Weights of a small GPT-style language model, trained from scratch on English Wikipedia.
Size: width 96, 3 heads of 32, MLP 384 GELU, vocabulary 2048, 2.17M parameters.
Architecture: LayerNorm before each block, untied embeddings, capped logits.
Training: a variant of Adam for these matrices, 7844 steps.
Each number is 128 + 24 x the weight over its row's rms, rounded and kept within 0 to 255. Layers, rows and columns count from 0. Numbers have three digits each. The size before them is the row's rms in percent of the matrix's.

# layer 5 attention query, 96x96, rms 0.117, rows 0-31, columns 0-95
045:108163133128123114112117137132102150122114148163105089103103113109090093148105127103127105148113158129207158121115179118087101133106118125131128109111117139139084107123117116136132091128094122119133124150093101154120162155112170101108119131149118118123101112114118134195097143143160122182
075:136129164130105083107116169143143186086113108126140109128140122102129159113141087099140139158111104138138137125140124111143117106107084149158119103106120117159133154143129115176131151151085156088125119115148135159134108106094138111156117149108119161140130154204147161126154111116173106105
093:119149167115105092144135126154110152086126120149087120122129145122081118136139142133106145154103127126112119110133128127119141125100124132108135156148072098175135114155132130167127142107097135093161124091084126164166086167103145163146116109141129175119125145161140142089133146096100104071
122:203138118138105130136053166092134117151154115107099114133126148128149095163102134130117146134133152099095164121101142133156116097121111138105138127138137174146133166095134118141158168132127131165143123149159130137091151096138129095138079130116143144144120118100093126129076129101097121122
045:159177144100104147159138151154130214123160101122151137141112116112126156090107130128172131128155110113151169103139072115111137115120101127100153132120121120090157139163120137141143143179126144149110109152090138137127131137115118073150112144087120107152153142132120135174132103138140125147
077:115124160168129104081105097162138170131113132155126140132157108130134150141116109080111165158162156116145154146139148116207107158131136138133144110141148098089117102107107132113166160131119151127110129154156116134112145080151165116119133125136117098138104103082085118111130095115163119141
130:168121111110100101141141082127114140157139129130135154098163105152134097174165125136123131105159164121104144105151143156182126169145141079112139167114140106123127122133113111081125167104143110134110170146111094123128137115111138164117101111162123085113132078104117159126127135103080113109
123:149155138126128129083168125126129115148109180119071137142108127132142116152151134143126150144145167159128096121110145140108134126109106076102156134121163122150150088174181112107132144117092089130142120112126118080144119094136156160139104135131094110110140066106144161106099144101143119111
128:119134132121099097132107137117126104133146140127165140110140105156137130153108123147142120098159156124109104145157126132186125153109069100185105124113138116077157113070145117148115124118178102088083109113114107131108145136119163142112140126139147160145103121126134073131129130144174102163
141:152129129106108164173127110095128161083124153137104135142121158132150129108116122142105147138140106128115129123115175132119121112080154186103116086087179126101170080113101120152088125136143128107110125146097138157150161114116142080158138120184141137117140113164123122141132138105114142163
129:090103155118112135135165112123090160112074131157095110110130128128130123099154090131088156127120108147143122128106113111101183146120155096129137148154140093171149157120144177151103113144111105123107154118115131149154132173111144176108123108134172106110166092106145124148164119115105147101
134:074101128146164126153131151132188131130175119120130116107119113132122124134148130155145149105109079105175133139128133151098108104101148139065117123140164158154152109093135131105161119114097104108111161172110163091155117132155147133109109141125146127132124134148098095084104139110123131081
118:152118144121091126104145141094160107155122124123144103116110097144132052154136124132161140134151086141115114143172162144115152109140136128111140151095146179109129094112124151120120136135114160143132139155105168085130138154098130129063120104148142143109115142052126091127132154119147119136
140:149133099131152127108116143119151094087132153140140120143125095119129127126117099165086145144126114130108134129122114116137102135101147070172134098133151144107134148124143117166168119073125121150123123134123117176128135116146108204115196144144150122121142095073124104144105110171108155127
138:082130118141067161094167154111149141129144094090154149116123146105141108138115095092141118130131118110130127154147130142122077147134166177125126146135136156103124080167144120133126089154123153102136136199098121112142139114089144144170158143129126146122106083095116111110141133130106136135
141:142181151128104151109086136123121141106135139134114110124124164120132100138139112137097150119154113131136122111148117082152122129093170091116122137184150158161132179090148152132132118128105111148135154167140105149089098121097084100105112148098153150168108105071118137150130141089102112123
129:159119124107122105148127075116104094096140106113123135153150164145119137114102159154134147104140090140154117148163145129104120136196162134105119125125108142159080125112067118114120132161070187142130134135117119110122138106161120135092158134123106157121153091092132126165142115139144141134
120:158145128097128064084146098147131113106134135149091118134158143134117129160120143126133128141145135136117139115154137142164100120141122108145063143146096163121135121117158108117069120146150140091141122167152139138177107171165112130108126114099111179107150124118137124076153179120138119114
148:140141088102105088124115119112127094118209152145090134121149136112187139161114138131131143157133124109109129105170180142122126115124127118114150116133128115148165142166105096169087119149100144146143139094082099143113138152139127125153140122125142128117130111119086173077131116121108116091
113:163163167101111148140136130150118141113132136124127103145100116091158098147161101150129130066157154128140084149177147117153120146087142100129127107141173097114099112130111118131137121082146104127099112094091181114163144135128158129138133125110106135107081111129159142141153132077150132137
142:105131141121121080112146107141104108167138105124123127136119160118163145118108124133075121110097146097072156139127139105113147161144101139077135122153148097152083154153133150186161128115126146134083141133104133112159145137164168132152104174108137166123111106119164134105126107124127127088
137:137131156124138117136130139152177140106166067117127067152097144103137093117145114105171118103129160095145108148112126108121143118160104116126155137148096143122151120162125118148128150143111082138127098101083147145119156171119115158129142099122148135137108122149109200091141153118116123092
133:137102136135131124156138112108154112107128102140086143127170141139094153135133141139160118116106183170119126141124114134117071160128121138163134136079156141106130119113079170110142143134106050120137116142131113093147127158134105141178117168143146120110131076103124144113086116142143136101
127:096075118148093127133116180115100115135095098137080134120154145155155162138134117099120122145135086116099141129148138149137111130168099129146185153182102062127135158126119129118134159103129117171106148129123143132111150117114139125141136124183119069089140145120115129130101125119110122140
131:155155145139117170150100123134122134098097104097129125157164122135096112141108160143166169107124101089150132118100142159142149129163165146137150110121081127150083103153151122131135156151117135131117115132096100121156166122113127161109135113152136086165155101064160104089127105123150112144
123:147125117104113077139153089143122141135139097129138130097128158128089153142107120119094111145164182094063121141155105150133128125127076133149113132110134116144108087095125121180156134138122120127141173168110135123109124142103154112139096107157151122159141076141106165127171151137115113111
135:155152139118111115127129155120133140123110088126070086165104112141085119111127137123081119083150149091151166141134120127127096135141110137175161156108089167127121128134144098104143133113161143131139124099121158148115173117117135137110127154173115147139162130137110104183146190120134121098
138:117084141163131099102118166130122100119117146104098136145110152123152130096124065156136096152124117157128132168138152148114105109145090115128151145111130153111141112122117180124118125148134100153162113146164160086091121088152118101132145094133115151142119147133150138138113099134184159189
146:138111164115154103124106086139117119166094153128161139100087171156100126137099128104136172133115140128131098142096091128132141155110098155164156133091127132142161101120109125147109097094090161149147120162122112143112154118118126168115127126101098175133120071147133152154105143158102125096
154:101136120118115122132185114098151123158107145140092128150109110147145103124102182158086124125108123118088150100084113111117174133118128135119178122110137134092144136107137153143115115156114161094117144080145119139131155163090132113123107145156166150115148153094138094136154096118180105107
135:182108149118165164149126109119133130158107094137134110128100090090121091126098135081124100110134139184100143113126159125138107137096159118146112125096161129129082141158095103099144140142114170123131157145176152119112121132126104107167106116149116143103081156150119113144137102136084127145
132:111136139131140132141181131157158122155136108105144109116125129112136148120157125161151121164107153111151107140123146124134092137124147119119173129149146121114148138088109085101134085149133121143152100084122140139103119076118079092132119198164076141169133116121158168149141082117121135120
# layer 5 attention key, 96x96, rms 0.114, rows 0-31, columns 0-95
048:158118118122113089107137106100127176121126111119150150141132113141135117089182106150116156089098133126094137151135120154106115151156109118100126081150136114082117152140124125120142145157102118094122151089131084136129116101108090172114093160093074101144116096134158173100142104113123132113
095:089124143094142149120098164144163094115105115153133127146115100157114175113151126155120111150115069196157141095100121126119139126078145162141140099133068117160111107163112129144116098137143109161130103130147158113121122129158110107102135107116114183126113151112126108117110137134089128140
126:160144120139093099139155104111103189146106153089131123089147122135121096128153150104128153135117180105068133154144132151160116140165132119140117126115169133103146112111136130133135138135120115107105142147085078152170139140077135143135114127155130087130143079142108137141153088130165151146
115:136118129098135106115110144108134128146131086114152144135125110101147150115164167170092161123135138123107112156162132125138119101152086116076124167112114139157109173184148144128126119127129094119116184123104109136140137123086128075129093141126123176110120110122138076129093106171119101131
041:149118131117171090096149171101137131137143125152102119116100107159118150134148121171123133130154133099151091101135158133118124166124168066149120117159156151133134078106105139141091138088116092120121133139092168158112135144128152126135180110127096141122156112098149189144111131149114137115
051:128075131148158182094122125123129141156139098098145126105105165112154064128101151149146158109139153138088095145156124104157118117088121175098115119140161194133119124146143114142186145098118116116104144124136125091111116121128140138122138131150145138110142130153156146135104134100157169136
079:138113117097117125151163132132089175122136106132162127082128132142140123176143134149107170117151114127117094094184132155138142193139112082143131114125133107135130118110094115101117105146148174110120174148107120127095130100085135159115131178164126123113138103140090137117144143088110115147
117:142103134134178120120182135096117087112097122129099128140178110169136084140128139103093084102154125172119102157177168145153150138142123091126201121109138128134151124142129111138107106119126122102124114147144131118134164126084078158125097129155101131109132116112138136117114127136094131128
123:122141108118099143118085100098127132171136142103108155130082131147126124147164080102111133099161115126148117139121148125116133162151098170179111090153171105116140114153159078147147135150110140151121154142133134132125134145135163111106132150112092098111137085141183077117101163127130146122
128:151123094121143133127090147116083154116111097134124128137140157133129158157117151116110144100151114106104144158123114114137087119115129145099139135147127115151164090126108166135086112113117101120110127162125118159148108114104170087168134121108106141088161114116154160174161198074139154131
112:133104121098152135180157140129149109118123128169136148125136102126154082168106107095182132154132112110145158109090119116150155185107143135112120131107117136132138078096102115138096165105129142098158134143158076141122112109109131126109160122138159124096136096091119137087165147108117137099
126:110091133147140125134136115129186080142105119114126129098114075130130144159117177155172127105105113109138163103143171125150085115084141093145151127144110147125153172133096163103145119082127153138102146107129150177170128149140108124150142160133123118083133137156117109117118149125114105121
115:123126102128125134136160095106143089126115106118146161091168041149143139145137148120118125091142134129122146159155168150145132174149158153126122096147159123118090159132135113130188114125104140118118109120089131134135087132125130061130125153141143156163114115118124109145129142100152095099
125:150120155109094097146112134127132139133129119111119147149145133136143095122145088144131142095132109139112157146093103117080147143121173129152121190111128107119105094123142170145138108086114140144133124096110132121130162133109138156130194147090127153125109132142128133110072141158116213137
132:141140126150104094131145181141122101157148138107137114122141116100107139154076140145131147114086096139085108142116114149142094162102155175119104090142117146130156116118153151140169110144114123145118109131111116128148147132144119098157127144138077054167100130095101161176123146129119138148
133:114151158116100100150126163116159092115107102126159108140140117119144099129138151135141102163133175111125102117148094092118122159107112128129119163105103155154113131187135160160128133152114119114156150138090098113150088113104104108131147181127139149136095124075150082134143143185129143121
133:145118162144107115197102125137109077125117131116120133154151152115115101117108137153155103097152150120137126113114147146125147115126130110114125087134123127150135165085129164115125162129130117113094129111106141087116077118174159080116102119129165145186118117160108140160124100103166170113
116:133142111094090103123141135088098077130127143175108123125159130138143136155148113107108125113140131144116154098120066159134141135172117128138129102119141121117125148151113145069119143140174155143109151129144164109159078117203147149103113140140100145124111130122137103097147149106109118084
129:164114135088156094123112145104100126127129128162102149106127099134172154160103140131116120127158079130120112084116133146122160083122106097138147114119139121185116114181156140112108115138136133150096138154096140061128163108103207118127132111127121154136139141100109142134132149134122112122
115:123154130131174121114138129103142078151120126116104102182129134149111098139123117120126099140148120116146102162169144111107094154109152091166126131110133079123108126148164097161124087130114158106128079134128128159123097114134145161154138135115104108115135122142168098157155111099157194098
131:138103126095144085119165146103172081198106129122143122113164127109123097124109127108126167157126090093139141091128177123131141132102122122106118138120078103148128128148156115135111157146131149159132162141148157147135151121131161119102109073136125124112120138124117092122139086094134173160
126:176140124145187106114115134164120119131154143162134128185105082139149132131134137154142137121071106129148123117151111136120122131089135101115107082112131103137072121157116063139155139119124129096146103095127141129176123112142177160118167117133128119118145174111106137134109116157133117114
134:148118126147124110155126123169130112124139121162092135142115164125131129120142105154133150108113105142124122167150114150140100180082110108180159095129099110143137128110103159104140139204101112152101159127142171152108140121077107097091115152140118124069141140136102141138105115148134155126
121:161148120104176177168147148131118133107138127127122172101134130088116127126119105151119168151118130086115126142089148165160128108131132125140150142142125137127123113120164095154124140117104127121093179131162104098099117134060122114150107148096115107158124164122100124066146106127147083130
120:156156136136130162156096145135101160128147116126149097146183117153139135116128153116160139056121146139125130108129137163144137153114111137084112106117137106139136117110102150154139120132119103107087118136140084131140183118147154129111067148130151096179121098136162102095098086119136105118
114:133155070086160111128159130110097106144112150123153105109115125138127143151121106136107149153169115102153128113163126146114154116127106156095098084106130121165103109112105118140185155099142101157122206134128145151135130122136137129100096144167135106100126112107095151140158170146126148138
128:124159113083173114151121097137130163121176122118120133134150135141111133130137133172082125127122118107141144142129102136136110114136163143108135139133118141101111128114128073143164171109182148076116128110162127126165099087145119109105088140101109157150117149151148120118089148140129200102
107:135154154184146102120140152152129089122080138076104164160086134090110138106133071143114104135115170113124158190123137154135105142124130146131150144137117131099116171139135145106140129126109092124154095132169159133137120149103110100146165122129105164154146114129114135143127081115141117131
135:150061162135128112128123138138099135123124114127138101099106129153135104104134136145155136132109146113115082181166134108107183109139108160112153101101140099109143129071120136160134124101111112169155135127160137142146078132136134110077147090100114116136124125112109151165087144166124149147
122:116138080090137109088133065125159162136133129149121147102167099149176132142121126092132125105138091132103156128095159100126156140112136127097132129138139173140160117147121133134115161158128149132143144151128122164127154119110140063077097091119158150158149135117159135095138160119154134115
133:133106117114123138080129108123137137114179083128148118110139134096109145110145132154089106149137156172106133174163104125137118111145171095123082180136118142140116142103138144131148071150112144159125109110106119130099102120135109125126105103148120120099148130139093127159193105143163162094
122:130173150176157132136134120143139122138102119091113122146103158145129133119131118128144101156111096113083093110120144096108092067139139068148118116122140148124156145107113138166138110166140119121142071117114165127152102130084092111125124136173100131148123130123144168115115086169138160138
# layer 5 attention value, 96x96, rms 0.0878, rows 0-1, columns 0-95
117:093178130127121176108158172155130109120111148138112142105116109116152125106133134161122162094115109114084102153134139163145136116144142103126155123062138163120169126126137116141088125124106113114154144086099119126115123084129144114091133165108122158141167120128153090124173118105159141172
123:057100145149119146120140093140123099133114095133197127127119159091105141127129126134145137115108077138103144152144125146144154149156095157111177139109121128156059092109144108128146101135132105107109141146131156105132139125110141106145086147080104120118122105164104155138103141120106133118
# layer 5 attention output (transposed), 96x96, rms 0.0937, rows 0-1, columns 0-95
122:128095127137128175127158156135118109128169142144141161136124104106121154164123136135128125157127135151089164084142086109068156162108139103104118115120104129079117122101105108132132127152114107148084136145141129162126142125154109146094126107098088120171121080131122093132156181148156144148
120:131152114102104127172133109150126112106120115161134140111153096120169085126134094119074147134112171129143103067121116130115096145131174137137164122182120117122133079136155147143154063123098140126135096124139139132094131132131108136087114110139117134139153175128147117129134114110176163138